Each number is 128 + 32 x the weight over its row's rms, rounded and kept within 0 to 255. Layers, rows and columns count from 0. Numbers have three digits each. The size before them is the row's rms in percent of the matrix's.

# layer 4 MLP down (transposed), 896x256, rms 0.0247, rows 69-118, columns 64-127
116:132112076144134183151161136187164112129152092137134091074173147123097113151182103084125143135167102152078119103183124162090101118178132085117138100181175125128168150150100073134154088128089168
105:106154158164139152148100112137075148144123090114126091149092111129075192113165160153137121148078150116116140109168182136152151152155149116146142135161126116142106103151115054148124116103164157
112:106141086141217141093127107114092114142102101173129121108141094057086138116123139136164101058096129118161123153154074101130217083135108132116121121162199146118180188136140137148144114113136151
089:114106122195112082097112158119172103108128163144140133074149115099160084110071105125113161139135127124137135105059107122116115100169133139178097053186146117134136111079130188149100147141111183
104:108101139129155159155094110153117156111204099100120050114111105099125165158116113120090092137148121118121077170128189161088100097166159179129136085104138145184144150057114110149092145150124184
107:176084096164099161124104156046144112109149132110100130141109113100131060119104094136121091142113136171169104192061157142101091152097107137073130117104162159130131101167089119106174180103183158
101:100107130145152053142188101140132131131097136080119112180039135158184120071137165138131137174122152216080064132072171096076083133128142111115099171106136213081128103131106165144144125137143184
102:140123143161158154218087131088158121150137146107115103144140096119102133153162078140117194139113097165120063100116131149154097118139165130183142143107155123135155136103105144138123090155133153
094:100109065129119138147119129121110123114153136179173084087112126087091148166137100104117090116162095088133168143097128168122085120152144111138128129137173159134111122132073123195135135120121115
108:138199145079131110102157084140080140145121117164070144140106137150150171180175143103190164118138141133152129113121097160186147177145148124089162200155129153113131110113114097126105124056153161
094:116144169143138088167144128092148141164083161197151100099108117104110117140138131113050164144123132089118098158171111157101087113086168126168127114149087125136085122132093177143162121104150128
106:108132122173114071088083111112086106123110086122103135150088134081128109052167124131134077146157155137118136124147070155140117106130190125052124130130135101056125074103146131095127143136145096
058:124138145071102126127167107118180138095099149124126142148139126141093121116158129144154110149118092147095118139097158125135141109051145077215129132108045163124086115125089177138184140147093159
088:104125060165131098128132127196247066142164134157077100118109103080151135191159191114106093178155168131168147122151134091112119107124138121153093067136118120167134101130191126140124140135221074
098:112149108119092108119103084179061111074110116120150164099137120122175123124129104055103151127094109181133130126108066087073119070058157095107119148155118124145145159078111121099165161037142105
094:163087122136170123118133122152082094197163135062075111174146095152109154141102140113137101154187104154141096123170092168160145115101209172181184088143070144129083092189100088156186187130172140
109:108151159097101094131126163113133174105111172126174073089146125083184125118181151100115112095126138162176098174116125137082137139094051090170160104209181139120119080111065135128147129139089132
094:126098117059115118020139151167173164111111158077164122142195154122127106063186111149120089126095142096109109143078083115098138142106135140125159137104127119156163066080121090083116151140078155
102:152182122166145131080079128100105117156144074144131128117108110119122120177180095157123179076163137093086115130135044129108147165127125158153132101188127112115094174164055056147182170139152175
104:114126104114121120160110119137049165160164178150058165159141157176074161125153101119214123146145138143125137190144112132155134153175124156102147105090147081130163157140109158140227115172121152
099:136160160184163097098129154172175114146142157120158091088138092145074069164157080105092130145091086056128206157154155151167134169092144130188091087135144159147136150185145154182053120100112113
117:136182152133110164160166050115177148132095142123163121147098152118116100077109124088166132190175100143127105132130145115097153082167164119110144151156106114115199132112160091102108148131129084
112:098186118074101133147128155125131134167106096151075151041133107165069084174151133117108160149054130163136181139094122135156140107036110131122172148170172126113125126156148130126145080119122165
101:142120116185162116143108132095140131105167119058134140098149133135083164118168043163093155133085098138125120107149111063141088124110112103103135050138146152108166133160143122121105098118061168
098:164168144149127132123134174104056136162144097102067102195158129123145156135144119066121127173113097153091145159091132181140199072151073118140198049122147157090117170104104128127172098120105181
107:102137158137154124148134149049112096147110109090130095136026136119151127099216127160106136105095124122135115145129094129166116136162155126182149166082113130092121128173167143125166134074201144
088:075193106113140133163109158134118142079194187091151160143151154170155108123124087180112134083135130167122163143143115101135090163154125177189167123094131085093136131130107129114146151139132071
084:152103063111102179107053113167106116132157153155155114077094059151137135114068081139123125146084111098168108115168135172161156182113112166151134111082157086138098129052109139159102093137112113
095:134108156132106122146107207134099123184148110097092076120142150143122116081132121132168111143154169072125121111114210102225122133074148150182137075127181074133121075166136123151121164113155182
080:061131144114188157117096156107192111134097107133115113133109121080120136107126107118160152122090198171063139196128127183107146116116108054110106176117144107140102136103190075175114170149079174
121:195186088083107150133117140069110071085130142129079134073076143180121142155138129120112143133115160144127092109142156192148103125087105127144137107077171163152127147123112106152171138083115130
095:120140134097129118136108158132148107095141136127077123113106105120147131146113125073094140137104084110214116175116113114194116116190160139109106112139091124135146139221157144113150107195081127
104:131197157125171147096149115102152119096101095147154148100068167057101102092109104104092078135090179113141185075141122103106118167140126100101134106151145165193170176137129162139160179142120160
086:122069084159098128141067113096126104119124086148186153184130161101103163106089127139130106168159151131167115149132142113150145120103139105198149092148158168149136112164170166126135119119159094
065:068056140148075204116130173128129143136115125141064166091135151121152103150092101115129120087090130109218068149135148136160141080174087132139154118128085113124164143129137123131138102139120136
102:085123154134189163130080120122160081105179111099193066105133090106090137073117157143128098147162124147200148162147178074104089053119158146117104125183167211121144149056099065117189135102193091
091:094158145116094187118111143094165101109127091144159121138198112094195198076104116113143138122126131199166068127066075158149134134148139120123193077178078112112153178127149126119124139126100123
101:128217115103085177107155127107188137120143105132106143082121145093109079155104179116128063102120128165092083137182141100128139146160129115138089095147096123133181134138129103121113145184134108
099:145104129141194195169180053166155053114098148160131194132137112085121148155136080136118130136107122091110115175160175151139116086162138108135105106143183112130126105137092092161128178123113133
097:099131159132083125095111122211038144174130128136120140172129128107110173126150113077167048128113129169161138165122155175151162113156104114172112198084151087181113102119162174162149112167109130
124:137134076149135183159191098092132178117158148146063158179102122123131070134129092157162167174050118135127134112163086101161202125136151170163140150072164139087157122126094162193114160114113125
081:121113180187130156111031158084113129112145123092093135157118125143083147138187186128143160158161087174149148171113135066097110178078173097096144124112116141175136130069099117161142187114113105
098:124115090124151129123138056089132104116122142125157162121127149105188092174095122141153109150090146152157129132126153103096132100162132153149103176137128104178090123133164132082132121088129095
106:081152117131204179121155115113201126087117094099211162143139134130112153172168146112070127137134153071104165152098176130125145118128095098103100134127100162117137172169169112095100127151088105
090:171213083108139123104061124146116122124130126103112130089087194103123117117089098136158109113099072152184136126069128080121072126146155149140189143129111106157071121121107166166135167175099092
104:161121081161071146160154149104115138127092129128164128111148089116132129141103161134100114102123101134081132122137133074168071120146156081146191185186086120168114112178119131127111181118133120
119:148160063108120162139132161135180107090080144143138093139205119139104110045170092130147094087107133174116131142121124123108173177137159123103087118124125132133075125100116115093096124093163090
064:150184098154130137126121124146131112167117180123183160149056131153168181124118092164101098142154105130116128167150170194134078153134077140141143153117164122155117138161162175141148080067171098
109:083166159137107099128179174085132164155126121132163114153163069140170152157099182056127167105158121163112122156156085118093187166152121111074144124056092061087147153103134114113109120145143080
099:144160123163076157102126091129102146120119129139099129172082143170153163130078138123169115120139174104176106140128095106164176102178202164129142126122098172110147093117094120050155153124159152
# layer 4 MLP up, 896x256, rms 0.13, rows 70-119, columns 64-127
105:168132104112174130088100123154165064116161094116183095118105144151084083128103084174153106127184089145129151125114112124120083145182124127144158087171107094143177037158154139066171111149110154
116:206108101154116094117140088138076169185134138099137124092179138106154010125090092077085139132108152168107093106081170139155149147112082122197101096109134157126107118114126173117105105081126123
097:147131113073101174154094123168186119178169128184183096098094098172121134104186118123153069191133119123140136135177155149184168118104213166095169202113150184166103167080087143106108104171148139
096:155131115109133144141162176124144101140063142183158135108175051157089096143115189160127145141129156168140122139077131151123131167070085156096178092123080181109158174114152163129121148135126103
107:101129112083082101176171100205097098113115092105129141100158148097130152123148094051144150159141067108122119165186142122142104130107132136143101066141105086117104148140132174113155133146079143
105:142111131061147136161099133118158077206166140135169081161088107139115166036107196163085174154120079102138113168135119157068076120135114137118118159121084099139150103107140162120164103109098135
094:096095164133125166172108145103159202118104120145088123114139165177121058147132055091087111110069107155103128121086102113108073125143055067125130184106143134152092113066136169042069094151159157
094:134103165115075148109201176149107136148166163103135165148107130131153117163167115160131191133082102116173105125143144107121182174075094173168152112172145098139113146167075145089152135146113126
110:130110102131122111135132213087125127043129126116175135171113151166105138101108122131139139172125138111094123047119094138113129215075108148109150063162118190119070155141099125119104152142168131
104:081146165148107136098086172122128092068172120112144111131102125122107133128129083104214116131163098091155169126118179110127113198145126095125121138140161200136064203167176145089089124145150078
110:145129112085102148167163104153167174121119161117106159080096144122157133202053164147102093069096165123122140130096131158094136109124083125094069172122114127142092168119144102134125108122079053
060:149146078135088127135035087165058081186155141102146094202104138151110097114095122167151185106118152144106116077114136109112122162111141119089082137116187090078102137133143113117115151130232091
093:174148145111118119146088116114109075127117133165170104111051110116111112088090137133135118071180126050131148131067180092139147164181103108129103224122159110176139175132128170106168150163143141
101:114156141145197107145101069129139082109153062146159113125114130101141143176117133127129159165124119107093094082105087113138104178118096175162114101147091160118127120115062158175153129158212129
098:092120143137150128202046152127146111129185094148174135139108117105143180119172173148122163063120148156101111169155181124142058122089103163160072155175179067143128113140138103085088075142113128
107:136147191147158140151056160191162131140158073134124114133106127099122072132081149147142155150132117096137106133114121137138128152132177091137142122078181116089114127149133138138110091154134146
099:095132061190087093176120089151167091120136155113134152137108188140052130147094108165075131090157146096123171164146150191131154101154146136126101100131090046158082130105131125135170143100125149
104:139156127103203098181142154180100116096119101131117116163109122110141178096102180114127137129175150133130074059116064149141143172134153050158115142109092096143124111151150129076119122125085082
102:121116132081151141169143062116122097067126145087092072148093096170114152067098102132155153131125171195126092153169195131174147188134130110127079141147129110187098133123134053071059130197144136
099:106116116164129101156129146096143158073123121122098083141167157141141124132077199117092136093086146127083100130112062119083149097110077120183171121161130158131152117166098148083159061098150121
115:167096117122149161148061163120147102151157131155134119144108159109104076097102110165158128141116121101171154100114185046112126095135144102141089182136100148136114170101114122148104107097100083
108:070141144096125117177081132124105128138165096152098135133146133118113120118114069233141117142092157188149083098133179158202066143107116114087215161126145117103152168170177170131168112096165136
104:124113121104075056068137091142145160143142163137147101117160134119113108123083142151157169144158152070080114128120162118130144105137123169155155159191072089154136115085122130124147181078161109
101:095105112162120113129121114107116123170132142145062162019131134077111053146160133169097136179161116112141128053131120168171104118185117103062116135092082107116130159146078146167149139117131138
108:137131156078173149135091085125132123109073180136104130111125157133163092141149085103093123127110127148103144142147167136194145146099148117096134086154137104165131176110108146128125106080112135
093:125092111107117102059091145145139129121098173178136143104133177138077188179087146212077106203095154133139168070143151137085085086137108120142179203134178138085184141104140140109121153137111158
083:118124095090153150151176142133097095140093140141115130122140152080164092096166095179132136109126105121093068138105135132147054122129109137133151100115122135129129083067109090068105165123181100
092:172110081131156132135090135071131124121100123079176144134138136147100146107129150153089113093118104115213136101144118155129111138087094114111129202115150132144093134110119168125139122133148087
081:152170136147123096156140106118099094136085137146140118117175151076169112086158117147121125129099095116153092127123146124145095149134117081128156104183155157100172092143166134131171162082119169
104:114085085104155113143110130128131219097066046102190093164141144082130072109134088103159165117078154109125176143112146117124135074153130130117148122125106112072082119150128120123105101175120105
094:118131108110095039131117137144062055178138103144103102173140138123167139076134172170100143115134155152142070073160125134162118147132145105072151093126137159080120129151100118042151139084108100
090:128056112096081071159105164144162088125149171125062166134137104183093153139063153138161185063168109172071102132097165199119126143033120167138133159110099108083061109096104116053072099136136115
086:095120091137204165145166113142064177152140116082102170141128112194147191140096112171173095054096099077132163124142135128168097084187119103114113121138120127107136112081104095171160128133104133
065:147125118110133079101124097146147169140149172149139135152109097130163086078118072138094096099168170109127115154096188142110090170149081144128087130130112115075110084095128255126146090042130138
110:148124134100133162145163157123146101128129098101130158146087107144143114101125137130069139144075155158117148117109121153152133216148147135147100091077159060143153070103103110091110084132124138
095:177168104158143087137145191118186070124063105080153118166089102097189164149164069141083154108114081179140140091130139130136125126090107153134147027111077108116129118107107075203132135091107111
102:127069078154110086130063160105124113090118157142136130119116142166149124129098142095136104128197144114176081097109168129157117106041145133128117107102146136094084168057131145122143135091154124
094:178131103097165148129120140147175117154099128110126106125133151195086131091123153139114108122104124080112143066090156134111141129179171071153085077132065144094103128156114114101156141172046099
097:144136086113146140040166199146121135124119145102117044119157186187154081108099139126182124130180154131080137064102133127144137079129123078159147097108078094080153178157193152117128174156094143
127:132088107122137091143139143105073161135171131166123139149136119137122191081149150076095112146192146101119166082102134105144091089068130140096088203149096144153071113080108183079091142169135136
085:073121127160139084148144149112131136153135118158167127179132112108095065114063121150125126120122162145116162103157211148109110123064131154114065147100175166078119140136147141163098085107166087
100:196142189151094113111161159159111069121109152108129147133149149171154123077151127083149080149139095172109108150125086096107097154099100148147161152139072143113133158164143167096156150087137122
107:135136116141124100109144161111129130046157154117062116105160170134158137168121118105137102109105159193075191120134174150143096080149130111137127143156157119160125113127084107114154165136105113
099:127142119138076161163121092157151170125104115164101177128144152153056083116159101106088122174146113115085154049116118103107175138174149145083119095190149163184115141148138156189115157127097134
104:139123078174129170155102166175098163092135152160115133126076151140155049101122080096117074148135099161114183170119149106142140114134147141148128136152148149138148111161106178135084127068089145
118:137127074133175137157079126200133084095091176113133134116199126093098123158165102118132146144083138080198096100095138166141120161166152115114140114138091207092135138114109188155133146077124124
066:145112121148165091147151131134095104050163160140034099089138124078166123120142135167150136154104124167121135171126142107152131105138165115116162067146095091147130101122077113127145176167072092
107:118128081131169162090100121154173132072127092056154125146111110123140129073196134153123136069082103175109131122138170193121113089125105155116104147132141101156064163144084177097079098151144073
097:065075099100151064101103103107131132080100158121149062119146148099120098106168105144113131147137143129089121140142185086153117067119188115114103104102098080157134183133095175076059085114114137
091:114088092157181147201131173132078143093136178115153102178138114199093144108150069117180100171069184155115093117100114124113122113099162099177162104089094101130115091106090140132094141127156121